config.yaml
n_layer: 19
n_kv_head: 1
head_dim: 32
norm: "rmsnorm"
rope_base: 10000.0
rope_fraction: 1.0
bias: "none"
parallel_block: false
init: "trunc"
init_std_o: 0.0
lr: 0.00272
beta2: 0.99
decay_fraction: 0.841
doc_mask: true
Each number is 500 + 25 x the weight over the matrix's rms, rounded and kept within 0 to 999. Layers, rows and columns count from 0. Numbers have three digits each.

# layer 14 MLP down (transposed), 448x160, rms 0.131, rows 39-44, columns 0-159
502509547513506493492492532469489482479493519505503515508445470561478483530504497526488508477499518488542512516484541489458531494481521464529484514508480523522470459505518529513557515509504503510564502507465567546522485500535487477513527490484497500486494513486487535478473465460493483485511529491517461463488537509509492544522555506476503511483507515467482522496524530523493501449523529536479505542459487550538497529501545519471528510489529473469471524491502501481497506532514498
522493454466465460517472551532513527512504492472491501502479489523504493496473485506549486492473471527467453538530488505450504548476530545546517487505542508501519535520506484476487483525478508479526488503523507518501541503485479483488506495533504470511508497519525499516527490466506531425532496500496492478495495523487501508478533518500515523540499498471527458524500532527505502549509511517489486482482496497500534450512507483499483488471468522504468464534543437488490523511510517
542472542568525488533479545480495467520495537486560490490515471499499466518504488485518489499521497502475474485526501504496512459472561505500494465500489494519490475491517462515482528505528520492485472523524479523504521567506487531541482530502520522523533507514447486488502498450490447521470494494532459515500473531520478486493476502534468497457463511513560524507491503475518486525474519513448528539487517472483478509530504497492439490525497529480468531452555491482497512462473478
529441506539543481504479479549499502492506465506476496473519503554530534477490484528466499502488515497481469505535518507521492539515517479487506482463502471505468512485487512545460499485519533513473520507489498517482504535475488499525518476514490447497492513454557502522499527453494493523535516553514519535485458556524459541545499461485534500486492461477499482502524509551502538504486512520469508530522529479469453532517488469491524491516500542518508496533505502469494509538534494
515457514516496563507522494487479452559452490508518522525536530497469468517498551489525504504490451469539550503494490492529515507499489486464575529474499495505452552494506470519518466527519505505469531544501518481504497486486512511490499490531499508528475460486470502526506480527473492516495481501537467493511471472477493477483501513511499512531473510471555465506504526503522487496520520527446527541534468513548513483518521469555511524509448482499498483516503485500487546514507483
502535476476518520497468506464492462522491505489496472473521485487522519516476518473523504502483515544520505502497475478487514465532507462496495497503482498485454495480483532477491505493538515495535522503478494543476513491520487448474512516447444482478541479510544501574521528491465461532533522511516530512454492504515483488487465544479483518512472559511492504520469495468487536507449454494459488504513541488487474442469518498487516497487487495486474521508535500529491454515514460
# layer 14 MLP gate, 448x160, rms 0.136, rows 40-45, columns 0-159
496488512461489474522480505479491461536515495484486517509485520512472503492514502484519496534545526522479467540531470489502493485554500491467507511535522493482497517498502537485529504488451512489510512517483508514531518552449525475454512527503497537502434497466506505479525488481557469481474520483442516471482551479508513494492493456532495494509517470531482501490505530495449504499525472494517473531461487494479522491489525478483530474499485503541504529546513531509488526556512459
516487510457525504494486502506492500538497537503527492524504470495505503503498500518483504538513510482485493524463474489517523520561512483496496471524463489462488511519515480554493502473516477494534513482477484510498472512406486506451431501494512511522521477504492510479473505476526522512549461448457515512471535501571498511519499475456492534497526476471486493454470510478468472514506494515536462440500513521498498468490482518462546520492480492501508516533487491484515496531522540
530494490512522514483467506536521504491517511497484496487447519510530479498528480488511492532462509444506524547511506509485479555479556468461468471477512523475503534536555492507497488488496492521460481541502483484480494494509425528504505526548506528541499488520500495493453491493523496512517529526508507483553537518495487475435480492507517507491505494497529533505489508547515452459531475529517514494435505514490485502542520558494538519502499480481544498517487542469509513492476525
515502488514479474557473477511504560517497467493501508495458473520495525524503532515498497520462510493503527499483453481454488520534472502510481509443496521471478518547532506499505488472502476496526501498531536481477488516521491474484524471502460493478491495538493485464466474499506518501487499506464489511508487495493526466503534541472523541454512455441484509499495531509509474465463524494547503527447515516532491535500457520527523529538532478447489481458457498521531462469502549
488479470481485492487482498474467487517461492495494524446471506490557552520517542477527490558508494507484458433483503501515501489532530520464468490506448530469449489474460512503500490515529453481487571502503501520503483491468493470500493507485461469507531503514489467490498492483461491518484490515514508477472501511495516517456471493487495463504502506508507527499536502500465516493486482475473497494526515480458500535547506465451514491490500511453515487527520511522488519506494514
492470501524455484498508503512509508471484539450454530506490555486519474532512501566481507508509537460518455485539482492571495534510535502455510454483492474478487511514487478497534496487490508462481506514477539452513496469489504483524538514536489521522473453501503477474486501488563514502517483501500489540500524501504480461481474525455473534479546472522491485491517536528513476486478545460461479519514503477499479547515524507503520521541558527461483521504474551477500478495497504
# layer 14 MLP up, 448x160, rms 0.134, rows 40-44, columns 0-159
511492521478483473530475526455512503534527539455438499496532509516532523489509470474463472519491544530484528535500517432437536539534519518517527477482503472509488519503475478459521480520448502493472480512481515488504527515445523490462489485513457484480510499505480494487462508457543495449504522461506499459506481503502492475467451463498446475506508489505513501505524484541489520518527515517510471507505486511504493518498536471467488480523488489546494472524516510526515478516533454
522508505476544519520503459459481474514481527494485519513515522489545523545515477516482517495508499521473501463463485479501517489461529468520534467547507522488494501516465488510508504494517511480533482518539500503463484491505531544526524483470487529465520473494503476539499484470507473465510535511508518508506562492497479506533538475579497514506476537452468506489527500434515499526492506442521510466458486517494492481481543455493489512492503459483523481494531496523526545474501458
485506515519463512517542450455487473464490524496503476495443497479517504522546517469486453500467522515525533496482506491499506514511495453490450516495522525521483496518478502458543503482482492463492449497456522522476519509501501503504527493540498534524468473535477488506509516507526462468457496445470522497521473519528497472472485523541532522498518498514519470517485501550467486477466493467507535505451505475477469493505478523479500516569547528506493508508522470480519486491502489
498491447541485505482515487475468489544477520514457486533498478518451505488502514459477552499507550519506525453496470507519510520550503520480508538524504529540542485518496498498507498495522489519452547498497482568531478519543505524485514519512515478497505433486507505494483503486486511507474483518529453477521508498466484466512516464504514480472469491482531501546501522537493499512521481538502485468499511512526503502531437474547524509493525448533486538485523490475469472499534488
484480512527503477487454554519519488475489511496476512444510498520491508528518514511512481526512469491514494504490537527490474498548542459484537477517506496511480467483501503530488506492500524498463542508513485507501514494501496523551559469498448510464519467535476473510469499500479541508506485494469536467528494501530515495491468469464523485511514493499527473476537522492503502553444507487528503488474512471540465515473489530480522525509509506510497461520528497532538496508480510